Each number is 500 + 25 x the weight over its row's rms, rounded and kept within 0 to 999. Layers, rows and columns count from 0. Numbers have three digits each. The size before them is the row's rms in percent of the matrix's.

# layer 5 MLP gate, 640x320, rms 0.0764, rows 500-551, columns 80-119
094:523519493477484528544527502498497468476450532491493499530489530495509502523487475504460510505528498474507515504543510565
100:483553501463530507479460500491461523510514521489496481514489541478498461490499493540528452502497517518499468512465496507
097:406535507510456509480506481533519499524438494522500529484548498479461512492515510497464458467510494469477460485462497509
098:502454499515521518471529533477508540504471491499510507469539552496501474504507511504492527512514506526487490446539515470
108:460495458468506462507493525530486495458448487462494496471498532474472505488482514517521531494499492490491539528529506493
102:520516495528473475496484488495506500484459484475456517525512489497506525482514505481523530516507483476482446503484504483
100:515447477526483544494530502490500498501553518486516495478472489509467516483524540489485498512490511472476499536518510465
102:510516459505483503519431490468531538495495491564483469473522481530492464492506520499467528482497489534492487485448477492
093:477508536509522497496496514519527476489487475502510478452519496496578526480469499492531514473511486508468511487600499459
100:564455472462501488474465516470496547496481497509495500524505487482462565516527466521537471497511479513498478513503484488
104:518519436461491498492493469526531523489530488502505516539485501500530541508491480516449496512477503497518498536446549459
097:518506512536496493516472553474492515491535483505514528502512502484530486498502477500507513513540533490461490501550484469
099:421509520502469507489483484512505511466530498477490489501513523531481471454501496516488520473498491470501516497497505475
099:533481517537513504507509469468453533500535503487501506502534512521525525495499482519530468470504505494490524490485508489
096:533514495534478506519463503460491462511470495494527538498518496524488498464490483467535519466505485453477517441509525468
108:509493473466483510507451468527519457549524494534464548506472481479498476504533481510466494509499445492479498563495543528
095:486499495520466490491520493533497488511463477486477483490509480528573495475498473510483470462508524514453481514528484519
096:501516463479490512508473517482515489483520485485498532446529500554486514537515507468493479526505457503540516504464496454
091:493507474518499520509492526476460481525517499477449498462512496462497491485456476510534512499453481522493528506504501573
094:475496472464512508507470514521484487555501535494485454427493512488504536468491487464491466488481478468467488524474518498
100:504535516490509467515540479544503476438525469520489542466508471526524484493506508508498496509493522468516481479514494536
099:492479509486475517486507519505512524514491515491528497487477531486515533508484543473506519523468546527564492528512528519
105:507533529539448530507523513500501471508514506499532491467502494490486520484510467521534480476495498534518509487514480512
104:505466506490506488508512479420522472561467521582518478494555478509485477467554512519503510565508535574543510510487530457
100:514467439496488486494510498467507488499503512516521485492503494490484476514511522470497476481487507522498547509504429518
098:479479506482499505452478463534528506487515508495488488511515518510471504476564441458507526488535480520498491442467509497
094:532535519478546496534501478532503490489482507524487491562525506473517491478500519501498456499495526494541489497488499524
105:510495488443506475497541448495487533475495444490518518510520472471497536522496495496516498502494507510527491502509479492
098:500498517499476577446511516508484510496537554499518514519494470505497547521506506501516526522500486551527501472483479463
099:507508497464515508552500500528530540476518469509512510486503512513536452483480531553529457501495461526513495499484507527
090:513478535523486484510479472480494512478522508514503482480491479490501522465502492530496464503449503493558494510474488481
101:523501510476472455489483512470469467553542491465510539523491525489511466493480520522456449506475529492479525511517488480
095:511508505511472494503491488514531480498489528495479543530506456487520517471490492522468509475482490496500494518502455492
103:502511487485530473495483482514475547534510428510529513522534506526445451452527487491467509476454470469458454495477533479
099:455488504467478505497516485533516516485530451483488491543474458522510449521492465499486523527492440540512500485500513504
095:498501497482484490513504531514505480479487469519472498477511482502484548498517521523444486466508489545454490488498494506
106:476462477479496474514508511491500493471482505481474553537488506515517531466470480531537505519503496493474535480485442495
097:530503489489496517529481444483541475492500527462530507527503507475535530474456482500508489484511494489456523489468553482
098:512532522454524520498495483496524537479454492499495533512491511510534509474490501500537538475485521485478489470535497458
100:492516480516495502490480462514465471486508496485515499536470496533508510490514450537509512523513499513464483546495518471
105:436458506521474472493513470508505464506510433514482525518522509507482496505511464516495546531495469510506472522462492522
092:506504506511503509494470495536520496459488499454542487477526520535508465460538476506510542495491423478477519496472498500
095:496510469513476495488460527474454493471530502506509471515506503480533538496497515503527512516555513488499524494520516502
102:502494509502440515526491444475499527480523506531471476487515523513527462474533484554526457478499486513475502545502443526
097:502487529511496478462529537510514534466505494486541534515504475467482497518521465508475487473550480511515464470449457483
098:508498520510489474507525512519459536515510481463473529549491501503538487482475445503503535483542461531535541516476504487
097:493458486525518516477506531521460508506498465515501468547502537493526515453459488474499489504484443477531506487474528508
111:497561509483492508513461514508519525518491503500512529447508482460511498528510509466491505470531502524474493505467531491
096:482507492532480501472502538518503537494497502498557495502514477494520537503488495521566476502534506515536498511499477492
098:492509475486494537518516482540533452519479472525453480552532504537513454531520523501480463472502564456492521513522530447
096:519472470526491532497519472454503539527481531510495484487535489504498477463467497504471501509511519490476520454481467524
103:513484519521545468494521475486509502478541474540523465504471517469472442502504535501505536480467511491488547513492503474
# layer 5 MLP up, 640x320, rms 0.0774, rows 500-551, columns 80-119
100:529500546491524485481479486495505526490514525453491544493529496495481476492522452474484495551516511531445502499533521499
090:512539527534499518518464514530526472500439499508483453506508486517486456518487532481525485454493496534467467572473508505
098:507536477529549461480471471532527475503482459469532467479500476486491487497471493489502461527531460530511512497531499508
097:506519534485491505483579508447492529482451514519457547491491489459500483513506489527458546479497503499491481515477508471
106:519529476522479507480413483485504491517483521500534499558527435505509527497499513482487475489512501516518505461476513471
100:510491506514502483478491452498536506529512506501518469496568532490497488480499516510543489510459496530554466495496498489
098:489536505503518490510514510457504508491526508507441520523505520532503541524482537501487507516492517496506493535535472487
098:480483500518485513522511508548494512547522492462525509509507491511512503501540472485535494517497491499498493492494504509
094:460458513503524481484568465479524500497506499506485518490509491470491490535525502507504509502470460526513479509480495509
108:494482539529492503503520512500489552470503452524479499517458493519506502492505478537509490481526458483475519512484501494
101:481501529516584510483513504451496491458497498521521503521468443513489512486479457495514486523496531534543504493484488476
097:486516497521530501501537520482498511518544499479512460481508466498512493519489448489528490480530519506502499522471499471
103:483497508495477524522498480473533519485496492512508513488514510528523485480494507474484510489488481531460522474533562493
105:497466519441493513495501506487506507530481479493497496534491486540511473527486523503481503499511503491476503495514519511
096:494513518494519513492491483481493543486484506509499521481515498514496541513478473518477542492493496531481507476511522469
101:515519521521477485498498482509502523481465489486500478482499476450505519501529524481541491518475482530502537504526506506
097:507469483494487499481479499520480503486493517540510465437469472508461476487499506525490505504458464538546524543514507506
099:490490533520516530509564513496495454475447505500530461519519469485512520482540500501492521547532512489488463506506565494
097:505456516489488489486472524528555536490499475497487503544524474556470465499505510487475493521536512470521542505515499479
102:441498469507488497479524462531493521511500476475505487448474548498484490504514501496529462488485484510496495543475502479
093:498484509432529491487471478515519489492470503466503505508528475484494495495504488478503518502527503528500506508522484514
100:523507499503467474526465511504562508501493489492496483524461504501535456468488534501477499485504519512531491488459494462
104:514476485472486489533553547496522482486464472470480478495498509506497487502463501499470464509497538498483520487503474511
103:465490533454488469512510515489514507541473504505503490518505504457515516515495495520500533473483482487450447497486469502
102:512478498467484491494488479499477464502502483506507416519489521455505504510493514518515447539442489496483492498514537455
101:494478483508477501460534514526497494490539492515489537521520543493490489523507474466477509519497527503463461455492470475
092:535509536478517502496527532526555487531483479456503504495530513522503529518475497524491487508512495486450510491498518516
101:503499476528517497470499505535500482532477503488494504495487530451524498482441467498498497478455481473517488525474488545
104:524497508531509483507495513485464491486545455489463535495520460495505539484538532513513480475506458467521465505491491520
098:466503451452459423490468493481480527495508538478526501501576501555506548448447514530481527482519522523484504507523510487
099:466489483498508501510553536475484508524500489481512496557522528509501511443460520533530527467548523505463543546528505458
101:493546506486498486536546517543501522483454498526488516476490502492497564500472531488545472497524480514534510461511490514
096:542508512500501493458518503515487545503529491545475449442505515476522496499483459528504512518543508506510473522486491527
102:506521568507457505478505522504530483521494495489528494488491504496491480505455486484505515515535520470526541497481478495
096:511507462526471512500520494517450527515491473525471465531477508497541493490480455509489529477473472492575528470523528513
098:565508488507486475504504493512475524521478479536488436488469551458540444499479505522504489496465509467520491542533541498
105:468503491497464511533514490518482513507500490491534468495492515474540551492505488519535509563472504491520543478475516461
101:482498510463478577493486456481486521496512507529504489509497478499477500517505514517538485497526529491536499497516459508
099:503477505491486538464472526432472507514520447499469493541472529504505533490475509483481517477455482518473483516531495457
101:499504518480487502580542475503533504505483482530459515490491499481522504448469544468541531510507489501550508475510516528
107:496548497501523497533476461511512506545503492472493505433501514507507497484543483507473520479504463493464499465491530500
095:495524520442524462496486482515495517474480502483534492534500517506515462462505499495443500489496448474569483523518536486
100:548525469472498482506495512490486545476525488484506480529486506459548520495507512477474532478505484515468508514518529480
104:522536505582472464473554510527471499542455466484478515545529526495476527480518530511514511491474507472489492492502510478
095:494497509505486492527507454530466500512493512509484490506504522517500537465531455488479464537501489519577515530478490466
103:490474548485479518517499499526497534518565506517496516526545505522485460492477483484468494505475521542500489493485532548
097:504539476492528455508527453516530516527510501488464497468460516524504523535492527486513551537538506475459505475511546479
111:475429570458530494490471457489493460456508476471499513487465502533503513516473476493545531505508437487523466502508498527
097:474465488537547486476492478507546486523479495502524494508502488462483527505494528498507519499562480511524489496507487496
097:537485475449483511445517505519491543494488530494513523524541489509506516500541480529522488481471499513468499499541518521
097:479489511485487508529502459479456516501494519504558475469499505485512502455507558547504486458489516487484525480544489518
107:503483543484505486489555493542516473484546472553509475497468485474478489503525494495535497492503507483449520490488476498
# layer 5 MLP down (transposed), 640x320, rms 0.0684, rows 500-551, columns 80-119
098:497500469484475469497509512477530504501511524513501489484483525464486520516502450518534455474550470497487488472534551479
095:517525497475501542505471484501494515534475530497498496540495521467437502514474506524510465484490495482503529519412488512
097:509496524539525486512513514503486469521469529503496513464504485460536448494499533461529474529481534501501490523511467547
099:477485497480500502461467483520515441499546483508475547489456489492545470501516518506484484418502487494472510531483528466
101:471539435518458549516510516485490525517520468474472516531497490531495535546461477517515496459535465499505520465532560483
103:517506463521483479498520550496513494514471541465485539490485499516457473517465533456511536551531513488511519463470489527
101:472535489505494492510529479480488505490480511532493469511505497529471506514501511503518489482473513506510518533499479502
097:476528510522484476490498458530509492541484484489467478496533498471488507512482486501498473475514565489503497517485549481
099:509470504498508474477514441494520536482489513497491514472532477513464496514493499509460492484533522525512499469473461511
106:479510498460483491495516493505454471494524480572468483507504499499490471495478479452484493487548469509483559480483523472
102:516482500515523513487501490475513486466469489488494486516553510529514493497491447528482542463502525555463468488488508487
103:489524480526496493501555464497486475458505456503513503488507478492545504515511520519518478491443480520514483484520512493
101:484547490485526527516492506517544494461486488487508518501510525486511499482496503495534478521511451480491533483492550492
102:508502490496516466500500510542526492493503473514548501475497482496509500549519476516498510513460487443509459466498497489
094:561460492487527460500496510491462528527465539548473489496509517509529526450498486480497465502458500522507497441548445485
099:525496484525515461514504503496451470490474476559456468429516485499535497453485502474454435515480537485533518516446525508
103:517461553510504479500533532510508447519514482466561512480535480517503504564535544533499514523524532509518528554548498536
097:492447523494511471479495511465486501505476521482498455491495456486486509438481526517501483480502492527506532502513547511
102:491473482477486517487517478532494479520491446475519490483465490493535468480461492454536475493481521507436490469487503516
096:446497510516499510501502517517514461510530459525478507453509487493498427513565520481483423535511493496489520528510530489
094:484497480467509465550506487535532440505520504537534504473472548469497482498521518513581539522528476505508511514463520478
100:526469533477494554462551502509533512521515470509520525528465520527540507496502477496490513477520517481496526505467487461
107:472455499495536523493471497510482466536466478521479501503451492463528492453505494496517503489517474535522521496492456533
098:481490500494532457567496558495481523504523514555537490523502468543476472524499488546500515453461525473485488511531543488
100:492504484452511473523442511514450506465455490540483499490475528508511462490485500514500474475444504516510484535467482537
097:476497519492477532524486470569545509518492511500484489471475504513457547527524503482492469494509537481472520514444476478
099:509515554485511483501511489510499546484464510499521474516518514514525516514468510503496525539509503481512490537503477493
105:513502506530489473476473481532517489510512507473445442498467485508513488520469513495524492483517511487519461444465525515
103:514454489476533478496495528505489554520521542502492537507490550511518497497536484494486512495505493491487478481478500507
100:500536497515508510458490472467453487489529459474501532501491446505450524499510501439465496495481473515521532521473477480
100:502498499559520523495510514513475483490497503497518480514481484533479538496475487512486504495507512508457500481525509529
099:537537495434425522527540501511513470496491478502500513470500500447438481452479533527472488521473495479482520456540520521
093:499507515514492519473508453494473521513527579482485507530466510512522527529482488482505501523484495456534495518508499492
100:509451507503461538471435475500511535468506530490477483500477506508507502474516503509471488525508478513527495466502508528
098:449505446496519484479518500496496517515517520465480481536479475481489486479463488468483536507496511529494483480488474521
103:495467508488471490485469458501526445508464469463460506503490503531482500495460511490468483494507491528512461506526479489
099:493468524483502506498532486508527485513483486508482503472524534495566451467521483531500511503505527501490575571472512443
102:502552474515484517524474527534468518474519508543504513496508482486488514498454476495520526494516568460525477499515476509
097:477556504473509497492500498449526530486497538481535496532501517536502498511486477523465502500507486493538498474504500490
103:488481511487472507511498528513508486549485488519521519504439482482434458482493495511515533479545513507543549515526515492
099:448528487486567436503474496544464543513504521500532477483497506487517516495478492481457484463532486490519501476486514519
099:491507506510500466511502463528488463546571478502536514515515539466481481509501517507481490504502456505525493490504540542
102:562551506499490495499488470513515488508571532498497528468503524443534500528528483487521457536517509492511526497502502515
099:498533500477501446530477479498483537526488517481498514562512503495487508493499491474513526541471524449476459509551504502
098:546486514527523540499494464450500529517473488458510508501501498509486484515514483503444479460527505536491487435471493505
096:506492533509490507515510520508482474565459463500483526522497518495493461505514527534542541526522525540496513480521517509
100:471473492492519507496472484518506529480514461462523506485508509497512508468470520486488495534509508460492487488498486475
105:458471581518484490498500542487492464493487483503499517490450538504499493538500528515505476443457531517517511494466495557
102:479477484499477474490489495480458491469518546511515494472494497507476552501498501504453503453474528486505555479509485500
102:481480510474515534504527483484527518519471528466484526492506492503502484480501510469521481496507450501485509485469509491
100:514530474555479498504559490517505531486545485519446502518529515517514483481525495505568490514551472497501552482449478514
104:527482468537467546491509512512492477500514492503514527496476493524500483448514507492504527511525513550482527501513483502